Weights of a small transformer language model.
Size: MLP 1024 GELU, 9.9M parameters.
Architecture: LayerNorm before each block, rotary positions, no biases in attention or MLP, tied embeddings, attention and MLP in parallel.
Each number is 500 + 40 x the weight over its row's rms, rounded and kept within 0 to 999. Layers, rows and columns count from 0. Numbers have three digits each. The size before them is the row's rms in percent of the matrix's.

# layer 7 MLP down (transposed), 1024x256, rms 0.0725, rows 701-807, columns 0-63
097:518518465496532477495458536515494518582504435450517486498591528446432441489502580563467499488487527474468481557450549462497490542582493499423559459549518561499542458455521538562515438517633558
100:482507462535506571486486499504508502504506514526587495530490604547499512454499530457572480531500521524476517512504503507522520509535560444507492461402512546481457490590571466470476449559493501
097:477505450497462475455539482430513507505523487471489465476516444532437509542527544497531467500477429437528557471523496499495499465474544501538486595416575556566494436464581481445516555490463501
103:485519507520511535501463596506560448474463555485505540507496505558505442499561502491530520497496482503485432496488589571511485550546467489469533538498483498520524475504520490471473473448509434
100:527491521494531486570540518507506478497487531548461507425468506501408460448484461479498502483426526446509554527506539536578555509476524415522521524514518531513478516551473489395523517502508489
093:529452528481499538609529510504486504461490503432467532525518475500437474490473524580555439525568457474519577486555522496554502464467441463473481532566510492531483476446513464523536520502509588
098:503457517458459499466520502544521474532564502457556525470493552517514432496549529529457504475472492526535541406507472501543491513469535503520487453463516446493484524515573481493493568535510451
089:502480554479548529542437562511545494534488535442521457542410485497473487487494482492564537503493479503455464506512490468461587518496512446531522457550476478495571476461546506459548483509450516
100:491518456492534501438412516564515512391484511558493571538538559563484502512530516525492476486430487548547483476542421494505535515548446561504441526414486473505482499501523509477510474477482469
092:521556521570619442514462469540568503487514527465456489507402430492493527448546512430503517552509528538487467507494488513513499486447494460512454542462510428525466478531586504500543541457472570
101:492522507499466444420468485492456504520464502529463510494477462452452473425535439501471410468558503510473438522511471481512541516460477538537504554489547539504526364540527441509492584492442505
107:434430478476445512470464449422389525500485478490546531479487464403519533459552524468484507526569524509494511479422502524508510602536454522554485503451446467559446523547491450504513522432446530
103:452433467507511480582523468469608503566502554460528498486457477491478513552574520572405444438584492488515421522542520500533461535456443479437564429495521526505498477544525528458466513489500526
101:501433560472478500448423533452493531441560506523384545494487523434511498556545483497524527406520604503548441515503528490451501537486544524488464518443556501499502519498510461428508538554511525
098:444469554471493513557540526475556429499475527473530495453482485510496559479429477492520495428476480499514512533550499461542453471490577483560543515546555491561460493466443446570448476522532528
101:521513517491513495442491576531518457490525420514446541448512419506555541525517554473492535451470447483552390518495475515500519541448499500526518541475503507453519562458475470448430475558511474
085:451444463552535475504502503515549511453553525526508447513485455520473517434562521454515521372491506518493496411564475502464489492519458550517479475470541529464397506515536518471538462431512448
095:522521453571443471493497462437409491502523469560443453546520503514438565512537444530545541479497576575507450548537512503447501561569454446473479477458496514493437604536495435590443426494514477
100:551451485498538512504454497484491536503553387492515454562524542525522482478443493432467450493439497500466515552536490555514631530474467457582424530509470514488516505515529390526471443531508503
109:555524538448511504480571540526444485477428519499556527507497531454434429518438511520436450563503500468530479533498511418491510502560547476591493461409560544506520544476604475507496459482501493
096:462526490515512436444538535430436506454503510514496459596497478464526513429437539474494528556531478524454490512540549433452531467481476534497503582486491486450557527484524552564505498463468507
094:531387448447525441500433530512417447474480523513505434464523487506476564502458498513483510498431565539499535514525535470465461427464497566523537527459522422505522560522550434548462487502492487
098:497425561510496518447543535465504504454465522467477574553463458493562445423531489484453478489427472433532498506562516528567506496499546443423502521478489461576543491507540495522555494495533490
108:445517418423518487453446567502439537489523415581474486485552494485490508542490478487507513477502526475477505560511519524508515482510576442554458502552527440511545485509571489433544453554542488
098:478523429493547522519503453462511481527553595495509460564511492537515457454511498505486452587486541455437569474601457458549486474453469476528525475449496560434514523484554501600506549477496538
107:541514513531518493512450494537493499518510472522482523521506562526460432492453564524518511425566543506535502492457482487475484542559514479485521508477505518539501521498520548490463471483533476
085:513511486560470559617498544490493531489480534451438516464509458497493436496529426538550502527547496507456487483519484443452481473534478446494527477487484442476472465474493471435487509501529425
102:504553471503540472536540511444513530461514545464476545532513479520490468499510487487546500537560586506456524503476443543501533497550517549474497482485448441546397470556478483545500601468485416
105:571521486497578506529538515482504563514498549495517517490465483482429447536562546433540502540414498524516477522448578511567530497459451521450568480502476483566568470533479530484426474483455506
098:556532482543462455540556477492543430537493566551466534439435495562472479487505516505484462520479524446493439556530472520464516569501437490537513498527467488485588488553541546491481560528491474
117:494522511501508528549511501518502539477522455465514485539490484514474531530467572436524491535436494431540568521485499456529519472504453511520532450602547495474491524555521468531406548539519469
087:446547455537459490557462531529493497467464526554441591569463516513478541478473532537496537496510567512525556479514493512510472515526505507515467486538473418469472458531551352491597533471510500
101:490546458459495471551512396493517501541468626459469456465541488466476507529468537513437483428535507563551490500531590482494537522499537499491523496506483426562497543437455434515454454520525515
090:502513486553552467528507454462561537538516625477470480490497434464504517521467508525500507448454527448465521541464526501542584514507469515499486495479471514526482468485499523522486552513558497
093:418532478495511480433487465446504512522545437440543448545475521540545536566478460509485507471480508516599489472573468419466491497509596546497486592476456526533569528550468522478559432479475553
117:454556442469459563486542521507405492498530488507517622518468430458450493515499494510471527474493520470520493440503487514505547509517550444469511451438499573487511474427511450518482523487486531
129:475507532531439498551453545473495494453501479534552509478497513544463481506512508549482521583555508513491534514556464465511545458454504523551460457569466496444547484516532506508511557483533485
093:460478496516485530510502543509463502479458511496560402439520597552526558443488463576530522486446477546481608546525521541483501426519490521555432518495469508535539524482599559510489497539525549
099:439450544594542493506472512513518463439448526403569417497533534541503585534546520477572493488508497455447527463494521464538540478484545499522496426539538475469482498468551532440460534440511522
097:465429473524473523461540488430491479533516560516537426480521538570478487511508534501486502491492449468485490501519474460517474584604508555448479507555476520449497485433561593502465536467492475
106:492456452482440410503431543568599466532530547548494492532479477512477472489545502428413525445475462482525485451465516480501487529484508507532432465494528552472481461453568498508372407495550599
096:470512498552521515512479483512558501513411538428570445521529542489437493475524554499449492506481543440499494551455441510493443510526573467536496554423509563539543523465542509528502508483560497
094:507480534512501403527466471483520507491505458543524365475441454506468504486535543448486525461500537545538513543491512478523468498454542547501505484540539512540465539520497527537500500495480576
098:512547496429503444518530571481465419582482484520532510428500532473466508460477545530467502579528481448475473497518434481460502445415576478473504540521466564563534438544548477550451457583449500
097:494472481480418460480451505502477543485497488551532559448468479487419520540531525514489506491489452512513483476470466436434481559463480557459574548432493503515574495462427478485428484490498532
088:496502498490496537548541489463515455511476460514476473502481424442513536514469540461521500558511478552460484468545490544532514493456428571523471483495542553525508554482546409475525482557489510
093:494468486529526522527514497571471459476488468535478530443415520441527475552457460493479605536460503474469532428476505455501500477499534475490442487539433475509463479459505455499611474489530543
103:434508410471559451549453479530513495493538537494446489485478500513400464470510553495595529487496546424531476483536498476466442574477495570499481491503528475474534488545517526471461507544552472
094:493501516424497540462484545519389445500497516543462439483458538533478478550520533468558450471509540534453506526442529486455539532568549500501493488487507503504558514581527527497511492487535456
091:548561479476598559552495525487496543478453456501497487572480502467538512531492468496555526531463501513513504448534445460531484468494495547484521554494536446448429515558508541537500585533543484
101:487514536472393492526527510479534526516533483460504551421522518475502451524479545462487536537548558596462522468449491433520548499517553555505437496554560451495507396491412428515519532530554525
108:477445482452514505484533462509497493397433495481606537520511551483487474475478512544482501517480483468513540438417502447527449504522467509508471453505553480460550403532513502586444534473379506
089:513537494604439523489496463477549506490542446503550463495474478481509458587490569503506494489541535496570540518500572525529490493428478499441452544520486505473515466560548516498499448497473447
098:491477515493440483517500509463556489515561482471458476514526488560495481543461535520496552539520517483526527503482452511408492528466513453458532472557521472529470530487543518507491500399541501
093:455544498515512549458476562527510498524562489531524427516506546499474559487541471437510480478472487575467466541540500509490453469532547528465526521500463494512388493492539492430557514480514463
106:471499456535468447477505490490485483523534457467474548520486466444502525531552514541492555497485513482490526549512520467518516505517478539459506481526503490586542488534482473548507497588590447
092:509557471528450449524525469417455477532469505437487504471483578473488500472462552538556529525489493518519509501469468494520491526569476470533574495489486520474523474473464462517512461493472461
095:409537494478449490526472511459528527527543440476445601574489520462512503527522480487474488434484483551439537460508476462506551493595559489498425446473474549519475462545506457466545497530511541
104:451489442516464501438450548535491490497491544481512513478491484466496499468419402467540516491525568532463562552477507449401537431536495460480507516494570563528523484475426647510506578439548483
087:478475494498504542507497469511451491565494489499426458533502500535514551521532469498497449508538526511504527405588423460438455537475518495533477491577492495483492473507454433525463512519523479
091:481512498471467539454520528497424535464501495475476470471546459493444578511483458483495519474522524534477453411438457494431607463538532433472401522435514501492554510517549451508575516504508445
114:543493511470555513516520540511495460468455493504483474461473415516500443484490571489543458531491526537461499445559510513496549562474530521522611456522534510477464501594537435561495519476506511
096:540539481424509494516527486501517565513471509442500537431446510535455512510542490519429533487442523495539534546471443555490516531549493507575421442481499471570540468590542446521481619492440525
111:562431489534475491515523544444582564530522445465541496555562511512424433453489517436422517523511508482449443523519465468466416546512529499498514550498486470610468514494490433547458513572541610
099:475522524501554452562490510498465510526541608510415433567434432473521489523437486520458434524567511497513502542511483536519530480467544554492505493493535481525456503481452508535521533511553545
091:577447474501468541484537495521454551495545455487543421545456538542547525464547484476469481535449577494521494455530511512458493539537505465506539490511484488464489480502559511510542518477457541
103:471524486415491517512484483480476532473475458453487519562453487528494549510526485525517536453477475521492506471443511440526510492486502477558440524507481483409521533464488540505501538488510502
100:496465487448497484517467478476477505543538475488530464540507459503487489459486479420529459485401503480534572526475480472498484588581509603529464537506486550534509523483532428450498577588542481
110:568537553460460537492507535470496519550448530440543523529533492595511498480527450534582486457416568451499529539531581522423527436459485499510536550571483426444473475592491525502498443499565504
089:536548460484524542469440468504556487560518426541494514536538508492445467503528498466481535496539542565530464474515444483558439498482504509441510426484496552581469477538464519539514548492515502
103:494464493449533549523469492576587502464555532538471521532519562534497458483432460502491468565528553584476513551509478555514448500513551567509522507557528452508489547459523515505506461478507545
096:430556547550562546489581517541468566490470499514502435455438451512456449508476546478510537461507484526406521519525566522499492493453587544521477442462496509521376508528460498501460544550476524
101:525519498527577515475461585502497552484446537530514505489449501530489530513487509507544458479575471538539528509502526510456544556508514509489525467499473462511528509463536486536464501495461523
099:480485494470490508528492561413527511508440493479511479484426487558564487504491504540551502526449521568522472559529512437487483503515469504515424503582492510503553465591523471524492563550541525
108:516509425470513471535446458439552494535518506509511460506499505529483562407493460446469495458513444475494497600542429469469475462503477468475453491497477495552498471558457520536586490547483476
089:478497543415556558427513429514514473424474589456476495489525436501482562535482487468477495516545538466530561449529563519585532482406541512553503494502510441476508512483494469523476418571441576
087:484450575469540528541484481452425468508509470531422486459523581514482441452540492491458544437514534556445531503533459517482420432488515549537480543538466529536523471515474473562444490449422499
102:558372464527403412486499452482543471473580481570408461507557492425520436424480513486524482496573506524535510550530535505463468557579479475509500480457489483478434462471547494483511492462508539
091:450461529528509511445565471549532490462613441556566514414422524508450441584432482480534471565480455458500539541491449509513501518463489495517510429476490477557477518501576472516491511518491542
103:484511491463525427445466528496507516471496535515464530462422508514477465514474460423403420548541506477538506526437491536491452464496579550451429476441467562422479524503521471502498489504404500
109:514514494487462450544497399575508544647535577478525524417493505490456430532563505497494510494489479557462459504472483495441550505511577502451502515412413444552497463478483551464420508537474489
102:507471476482539438524516456516503466488591529561478491526511478489522518475475464503432417552459470518584505440495580504567527580484519448562486511399530517536510486455514515552433488516456554
096:437506514521516499511503526469575453486556501546500461470467415462505509523491459473510548521510583498485489522586494510491505441452527439533550480465484556474443511485474474519538456422506539
099:483489576442497577488521415507509499497478570457470445557485444481523465485554492570472464553461504547531456454506492502489520505513446536525506533523470525431527500518480487587545535542470524
109:502508531471558550459461506517442486463483442431474535536498556521518562503504418563511460498491546464547573519512516494433507516443461478499382474500582480491473457446580488455466469475426496
109:486505540534498556526485503502498555487524513466514487498519452520488499485490500436495505495463538482521516467570489552500506533509508425499515503531445489423459479497539491508515496527386525
121:484511547481467542469537475516528466549521434521422522523568451486553468520461565515534501437477529473507440465459536550493474536477502497487445439466531503470468493507473558481479478496478432
091:508471394381422535554485520393549502529535504525526505501527505497514486501495548497495495474510479523511476525597451486478497485553586543429428456536615594510513507495514445476414452490495544
098:519445470472492535559533545513497482490468543510562486569495518528543484510466524550559424434463491543455448482485483503484460482514490443491521442461483496510415474532542432471545531488471491
104:526475522477542516450497490522483607536468429488586487444488543459544489456527490561530493468537519553423460495479539535594527474542468627519532557452433483512520502437541497457504522456398469
096:471571447549483470478517443466448446404428523442495535564497484533468520531451474521477475475505492429519534491527494499543456455442504486508575548523482498547525485519497511528533493505521536
107:507474451540579508527519478492554530488483490529471504544583428485573530496541478443597448475530502507494499477457471502414478538506508468467495472481482576538528526478468518446519516517484493
104:567457538558548496488470501472582418454492445525474578472519499523536428534496493465442549526508531506545497529440556409438488483514547541461463457523488476575522531505493447499461471506541506
110:501528518502491561498536516489549535540437484460477607608426477495465552573476442494457509544468496467528563466465534498450527471560550471538518472504518479490476523467583490534517480556515429
092:364574480495426441471475523473547527513506575369526498505586522563482521521460526516446518500504474505577567550524540474503512556552484446408502464488473516462490477487497562460526417515541571
089:447555409445486522445445435471515457505497463497502533505501564525513536477550505531489522480477566528531503503493446478528511470465523445541379509457479462513510517557529454423550411572464512
097:464412525509437516430549476459460539509514414533497541507470521555477533485484415382523492523445469479472490580491581499534448527427514518520530477538511498464594528560509498496461440507467506
104:468451450497532526500495535504501465534488484574501521501484472574508480468466538485424450432516523554498537462512505524471560503421491515550488525554521464435489512536480502416483464505492499
103:499510421476449445497515500525543487490460486469572466516513431516498545461497553430510505527499550548539631510530421529476578499468488431499536529530472490457413476537494471510559423527414451
102:498463453517474493503517533495477474496500444502516553518425461539481488491420493454486495487490525531502555551505506498527587493531494447408504459469485422439529476505442434494470525518480514
101:480473489503485485558438511465542558520541475504411515487527492447549461440465523571477465508529518517525456499536500477431474478499556500552514462523528507468481516491504569466472548488441533
103:501447492578572536457542447465531533478456462517500399487481485469508487500498502535595546541560527464539467538447604522449452522509501574542547484609540523536524545516497570564519533521526456
105:397476477473514454498485536506454514530517534511516502536504571517576515551500516539475451593539487512430537455531510519546518493587453440533510443541460503479442493467499478553518490531491568
094:460521493484540502459555490489555499528576542512557518534451501437480490427448506522419433430428513565510482496517467509494470431550546488502470575515488461534529495496466530477524421469541534
091:504434492473526496494423499520552513467550550469439506547521592487439466513466460441520542493472529449468446537507480497547503530501492521557491562469505532521500472522472472588501493566498532
097:476532525465460527494541501502500470504519470491526506550545569475529526476521505558486518521556489477494491557506481463526445475520457463473426544582511530416517484403509489486573532449510489
127:522451480466497546408552553458497488492469536462506457473549463437468527453539581536511450444479524451507468549481541431404504488487514552528487513546498513429573538460500488539557510513564533
# layer 7 MLP up, 1024x256, rms 0.0817, rows 702-808, columns 0-63
100:528522523494558494457430408489506473591461516524511505417489463470534490426472484490534557530486471525484445475484517476485470526540419474435500495424500527509540481517440477510527468447528423
101:548493498507515552443434473504497496551449602473506510481503533463481518505454579509531387491527546554493469570461531557505538452507501573525468502525432495458507512402522467554522394497566494
101:447476470588528487514491426524542503491529493500532496548570510494478520476525447497522528504530516534516440499530454526528504501447499499557501498500463566402568499551497567456450418563502442
099:555576513489548566477509532504472498564481461444515492513488512458510516435485537508591543486486505447509493523473561460490494522501498563533449463462494446461580462489479453516484480479492464
088:564541496455526540484557440511446533569507523588526490523496446431563479572510594427494589522489519493524473489477529526459529515506517533535533420532494523551556494476463477552406436557455461
100:493509588453457489512493527413493573479487412545503520498578542450541492548523458493483479555545528477569520487510534513572502474530543543506516481533539467459512462433435491516540525471499458
094:519545505440446468535530454557563474484437485566468448456467529480600527596443435498481459503484513543546518480470494468482494469492442513473473508401546534504563503537465479555434497554486475
090:464546513511474453518565533485477504574483446452477381512526512411554519481478526491494521522522498487442526495476591570469487515436557481513514457532455517451441448509477490594504488517513504
093:555452531528490505452479534541490469473514460452506551524529542491558585452474478487515501459447507415467548452463525472492540553521528534468505526528453483498540519468546518515487532481499522
104:556483466562482513538444472508511484504502496492559519475488522483547572476486547517497425469502476469418575493426539451470552489436501558450511439504473499515572465496501533418467553527554462
106:565475444474570510433521484498465461540478488476475510500487514482472594511539482506503518507416527458539466475493497431532533508535436509451473461506481471495555442597463530446458482518535475
108:479508479484484489492496436544501500517496473501554451446460539519558514566425422483474507532481433405513482498499464500542439428532460468543479454565550511456502480506505478458536491518491542
108:484531541572542491592445489510498496507474505549505466431465430478470586503426480518500481539490483568548554436567450434559497534449550526525481408474547549453478456522394533557487493545502515
101:584523482557458476522480482474435496505447570460554553465491477408498508498516487422542565517551472545492554516446529519476522441480522490459586507530518470501501605419577588522454523511535460
107:497504443584519450508503471431549500502491470486501521506522476566442458492432440465510451517519524490472503467527620413510519532607502518490482563433537461468489496554504550478466489490522530
094:586515521431525477523474459563526528519434486464501467475588553467602491523428523453552496551563578488493483482515503488530550547518510439490505523463462465480494454476511486516494503517518498
097:493477456587498453545490497490507468465551517444471397461568503465518550563498514518505459494487527516529510453443485505517484509458497455504460477497492527502449483489477509524477460548515429
102:477476546462513472508467559565488488521497521485482525501573482469510505466553469485526498489530450545533547467376478483488510526469561492517504484452524534515527516487508519409498415419558431
104:476521460444482470456430479484535473492450485415529559517484530491501573486478416560592424500432468498522502487439492555530537476583526497556479483490455514425432481482457507489500474526511471
086:496431472461458588487505462516484517551527547453481459429511495494447475535510417471565452501474533451491576550462522485506502515545528563488507419539440524508520484431482571381507548593584498
100:495494479457422506554464470462486520539466544547506477484521539470531460485503508488522466510537456488471500471499482498554546553424502493553540482466486549526561537465467485492384478531588464
106:521483459475501473412539480491472463523427532530547526511488566484492460516415551503500471479572496535500553445448504525529552507428475559503473519537518600550466527417479534487538461496467475
111:523540560431489430593558528451414461503465549466527459468495527422485529533487537456517514502431558478520507536487498507507515459504470539520478460486531497520480471468479482525472559500530562
107:528469511519481542461544464562522561536418465532506486540576464476481472524452484486519481503517414461455514464514534475426523533502493508475520507526501457424556496486483577529499516508522495
098:515548500493455501454498443517496530467454437492510523542530548487485585506521435508475512544444517480496545543485555457488487506541465476543466473501505479442514488452486530402471404518468514
082:403560459489529451486452490530497480531492492492538497465563485497576522499500504474479524488481486501583562541512513503548507458502508529454492530489568485520466520518495501422458509552505440
105:547478495576498471508484447536510491510453543456472468510471578513489462484508515453508490552536448560549550466480492512533546491531459426483449584508475460462576512470464522495502588464551472
087:513464547478551555479513414500477494541454516535446463435546476494516567529554487571502466502512499410495446532482504525455456464510478463539482486493500549501384524436489501502502575471570459
099:483550581554462532472393531487525492557466503480524512511547458468450568510472479481492469517512539405508445483574513463522401437574508552491498435486456463435534519470504549441497516536520451
119:542521506542549525512508482540548473508526521470495525506457479528553437584413511460482478523416522415505567444485514541508550525497457470495489483513562522516537591470459461576439490531590461
084:558438559510528455413558465529559550521535435464495467438536505517450487514504433446513460534469533451526427504478540421514522483557568511526549498412424564421549554472425607531408538549525442
105:465517534577477498500539497490540486565489467405588479465455482506575530500516479465471495572489458439447542585467560430509484515564551501461556499555535437522472548429534509425443537542509520
094:473421443502461479449534497484490572543503458501561499456541553480468555447510544461542542532544494434538432439573453504405463464565501546549436518458478476529562435513449428577474447508475488
093:516483460432533400548515461559499518456455460546465500460528456435530453453463521426542501511502530490491542500460468508437538593543427569518548446504543489533500474516495496563433484433558533
100:527503507488524478436473410503409417494428508526575531475495467540545494517487442503489516551475581454494511454471521545529479459431592463518480462531508473526518513423480468446531539516513504
104:530531453500532506412496493580432476552475514477477485477546439476480555523508468459524448450463530475545495518469488488539478456534520518520563527415387534509493529477424531446497505529474520
095:535494480462474483537423502521473513530513500477484498459564464444483547517548526479502494497444494445522503429485515485585517496517422522585560517516517525478555513420454491465471499496484487
097:544426503417482481563520434543504534479542512496504588469443513470466497585505578465459488512527510488547565432496533482523538449506458485477478530494490496540516478511490566389529454532493464
096:503458577470459497504484519545518517519451450506486538527509390507598509512548506432466536520523591555476515502532567598518568548465515411542520492425520468455451513473509415432513498590466508
110:537550484535509423485392516481508502569434464497496540537528519463516516519526521493495476554522504543447465525505483472464482555428513516475508517518541508591536485508498512429527464436464445
101:492514437511490555470479509463424575544518347500514506571469505483513486456591473475510477482487497485498476505484493512481527542556569540490527479482436439465496525432451510509420566493496433
098:547528493534505480520519437536441553491482507488557538511568527457492464520489517462503571534476567557495445514563486521501610528535449516523588497442458491468534473469461517489492523500583446
104:488504510550469544524472449470462512516491465490507579478480458437534509555485485441544530494510414556549450472539486494532470501490489540582502529502453573482510553538448533511475500462495519
102:478509550487473406460501552473490482548477538505560473442463438488453543498516512474544486487477532433460535480526615445545476536488465552539480519418493494516537435524478447531527472551518515
092:579508487459498542482536513521456512495480513482568511548559524484380489478498509537573499500556530470485564486418511432481487526530537523504461515545537474498546510513500521444481499532492504
100:452471535524526454371548526492601516527459526577448540514480467450545480526563537483516464504539546529541487537468483515512497529440559581473502428453531501488486590533477458502429558480436484
110:512587515484484459492432504546435533526441544533455500566526496476494475517464494488526484543434580513493529509540534474499632502484491521473497549452443528522523539533440575474497573488521521
101:511453438470439423482521546437537468516434547542520566464537506527478547494481482518511430516455525458512482463460539475494602499467558557514502544392494478516475597529499502422503550566520528
095:485440547526434493465501479486514507500490502471568499475490511437514471481460546476496531544497477529473514516499509478491476534498550481476539435532460576536530471455530494507437541523496465
106:517436439542467468470480587554511448525513465435533524473513467428459454441504501496557470514444522487474595458503509526501523530491471468523487507506471541453468486531485514518518487560495546
109:480483537440469447524500468465534414502481447512555517472533480451554478527502519484498547514477472538495566508471474518571516380593485486508516455500473478561553490524491457541527444510453439
090:504500513474550418595469489534506550523516463517507514496488498451471493445549497492564504544493475526406514510469479524478554455462550504532544404459442470545446557466451512516482534433525564
102:522510596485526459450480458542439530558459484613465533576492439503470506508488497422484502473529472486491469500536530466489539455562474530541521558457456442475489513497474470521503575441533497
100:485476445481472524507498438438486560489517474527495546518460439486562494522488509476551489575517537464517481474468542456581494516512492568529500433465472555468563515438494483543497534450460508
096:475599546502511495409501432534452472486502570525500497489499470464481517439480510477509481522460473508546525538581557554550533443521497431538466451428449461476500527490542546468424497501446505
089:532472508522457503518525466478545542535439538468487465557489482421567521471489563460472424548468445401528507515497480506558555504497470468497510515501552487502504514482511509497482565538588459
095:498476570564461456518495498604492533539544470543541510482410523489561513566560526443536448481501489492440455520488549500521547473465419528520487495399477546529496463555504495479511455499457513
109:523503451426483453488431482532505524567499627487527434493517457457498444513458538441495454482505500424482585460541486579579499480499530479507548518498508495525523543430454489516428526519486426
098:514534447472505440565452462432553551539410573475526472400524551472525540437531426482509478466448517541573498444465492529545526542501453457460465456525472556534425425517511508496475422464490437
091:554557542488485426534488441505578455515436511462507494489443468519508445548502484500527487476507570525484569556458572551567359545465464495463568498496519578447519545527464573444446438466528488
092:481526495487427531429576500542462556500519536447503468515565530469536582580445447533508499471534503432591488556468507529519479411534461517457418497476494522428500540469447569546490427551447462
100:479510549475487506453460468596506526589513479509535553549544525534556579528508479516461540509472476534527477447491465521530527502483460518516517486513536439580502463498457497444508512481496537
110:544572429457511492561547520473600531510486463545511476520497495534499547520508469454545512495521531453574517468501569561504557569566433457525587588476453550491537493559458514502436520607529409
098:507531606501471510425501509484499509499516457492503527511493488485497584517571415460499488492473515452486525486501483459522464519489561436514450496509412497498559504486500462454494492541418435
097:554521467490554416528505475497485527493548470436447469504559560472493513554447521536533563486518563490539550474464528496513575471526502419484406526489501473550540470527470569509478441505473485
097:496550522556496477505536509523477546520488469421493532499530490521559513543565428507484455559564444460551470470516528469503530435564495519494483494491447535504518517498572526500562474589531492
094:504536487487523474527527487498485531478485532492491485534498471484485489540425457448507418551475501561540561602485485503595393498528492584484558472481554552473542466484486588510456462452556490
101:511536468470479451462452521495539442503461537488500490455507467464558482495514495496464470558436458476565517536428552496536566511513467468477546554428485477562517529544522472472511505565412489
093:522498561487556497505471517517495500525492565509522496529457576495554538514479466556525435548502472459526532455482481538568495551472537542473447447508513528481540454450534541497533525501439445
106:519465508470507484454406470471544473495495524396532552509463542465526507504472498494548493518433419521454574502531498554544473506517547502536545548540556491507514528573516534450493480569468529
103:553496524543403422465429520554459535559456516475475446440538521448464517484532508488495529507538477526471527452545528510515538412461492454584531485405495489543522480425511446413440482521517448
093:537480534476474501457476461463504489523530489505489438531499551454548502575514471495477517564493447490504513476552458449501520455474506473527609526529463532463506582541483578541467490494499432
111:518507574481520487443481490474487474519478514487570553498523488432499550541409459463495583520525486490512570491501524524476504487458524599406515516488466570575545536480424526543520567511514512
105:473577480493509507455419465576515547526489510498542585466453506473482486478487428446500502502474464501502508523511530505509561508515521471522522432458461521489552539468558492490448505510431463
101:465521503507467472455529444543525474545458521467520464436459483421531523465462501579500537514466531556584515488475486529511535470441530485542545522465573548449514543500544460516539479534472449
085:499515467489511479510464482527571502481408540458539487488449487432570541524483491473520471547435481448541472520522545537550484487526551501503546503443504538448478479473513466487532562448485512
105:561498530453455462423530492520455545546531444514557476486474496515517510497510475519466508492512550487508503514510533495572579424487507474519536523490541515581528475486514518457505550494587471
098:557528560538442500556435477518493548544430543480505472476493498524513505507472469459516554472488513503482524478506483500488447432495480434542545616469557531512498514454480483426537580449452487
102:528533469489453440543535477509522458593467502494509512480554482527477565458468459482479517531462550517450499480573522521440487504421541489510513477448449511577494614457555541434445508486547436
105:499527499511456567500518442427468521549495467548478499565531465486497538504425572452563485497586589398491544504423523552543476508533433424520466552458508536501489530500490585546495465451505514
099:528446485401467439414468486494529503504532446475539518481451470514513523521444479466540530545557512500516500451501525512496527521471558502485485477493467532464603502500485525389539444547464470
094:551533522478478519472457521555502430482512555492498557483526424471430496521511482482493419527454442502467555551464452493456508560517465520525471527474573490537525484518471568505437494555479535
105:518473538490425469439539487533435569583458543519513559483528487523477467523414506507495489459480483577504503518520476451494611508516437533533574500446429511579520476434513428465507512499473451
104:472530571526502482409588563528533475537449430550474567505529468427520541539507465535505505517476469504585486522502527461478587476456528473557455584423466555510474525532514547500465444470495533
108:496524559494427483455464431510552569526469437512511473458505478493589497489532490454467529540511466492532478504539519574473497452439594509499515400450500498496526471500516491542518485549440501
096:499469471551449549463520515535562547501510563473532458439534536500461519525472454454568499433458504482470553454522524511483508452478552520516532517544521440477570502535461568452482518556450489
094:532582520534487481489534527553471486486523500489519504446482447447444502545526386487515428493530513478464550537436499480480583489450479458518536493508487533545470548551473493490495532584605519
095:438504530483455502530508478437460594542485486550506544478544535498481501569434408449520470500443497394474451470512438470508586515555550464512482526565500477509547536481450529486446500491465472
094:488534500443467503558531490464461481581444510544466498465548554483578506469466505415514457469527571527499592535483490529541537470528426407433497512467474502495530506495459556515460459442422467
108:576520507493487560484549497543488504544520493458592461484487514516575469519545489460523457444460465546479486562448535529521526469522450571525457505517469520588491469505494413497426467568502440
105:502503453471482487498487449533490495557459477454505479461471521470440463537476474533541517554497533504424515518509487482551518450507518491551518466473449528435530471565463484476491545497463494
105:505550414506537481484517469502516532499467548535505520480509440480519480524517436549553460535452483541562458456503538460481547511441494524494559475494517574516501511477490546532470490526509481
098:559516535474491453467538417496511504572428453513503542515506477498517525436464441519547511513515497483512438471509486443457474541541511485587473472518458469387485503451529541440472502524518497
094:558496575426489512506482498477477443554497407567504488415473543441512518532537512521578487522475555462473484473465533525429498472462533502444475474499470555440537538476505453476554555543486454
094:534491598560490456497568486431515517490471522485488507468489506471462500535518536511543456581525485437519466495512517550489519487535486540449618444517468571512491494445486520529525597470480511
098:525542400481507496531536480500550499454465496517496505526496468491539496453507592540460498550472460485450560493493465535426571446531511472459516520471540492431479558499496533558502527538472417
106:523515493494541552450483492463449538533464435467566526553491511509497523448509502558500517551484629479529485512536540446486476456539536491500431452492487508486514512459517466405511520536549499
105:503458532514496528600497470533528539531497509468504574486494493525494524514546484493452515510467510515459479476499452505487506446492545501470543489453471531596505569459492467395520424554590444
111:539502464490440543466489539576523504550533555493492558475491502423402505489483536469579486567528496539575533494535486446525484487521509525477476509503460460459473450473446427442443500522528517
107:507510554495476509479538525510454545562493518495544540522508558466457554477545554497571543422461441577553566468476539455434529480540514567459477449487550540570520505527472506472431455437466506
094:547513522466499465518498467593526481553467519564511462459495496483512500562520449454463487545413489461494535480490468501597504456476499501506519574454446520467463493418421511548447487459475482
104:476556543527518564459459481478561528564445475483547482526487470507557451481554528496512562507474527528508451461516426516506585536497522494517545525467459524492517457443509511503478506497524405
100:577515572550480553527512524531469434501464475473513554480513532415483556513498524507570569552497544458460517561486494471458478511490492506530474492497453544498490484548513468524485528512443536
100:521466532493503549484519464486558474519430568487572527449510527484513494505555445424457492444482493467501525405458571556405505492439485520507500545458459506581543487470509568437465461440441479
087:570509467551541492502471458520504564495494545529532498498517407515507453534478504409516484485464443528548531465543543549453560473412529528527590492427497457539544500574505559484433438538462516
111:532530498430523530475532447435511514506473546425494506462506433481441571503458551565494456534555540456508507451430592458516481465493427560549548523470468572411527500574489427503515449530490529
095:496483526450535477508596445561548490501507490491552554491525474459436536525482454534485486539515510463500495503489555479526530525461521426524486489428509489497490494452485489512466506530536521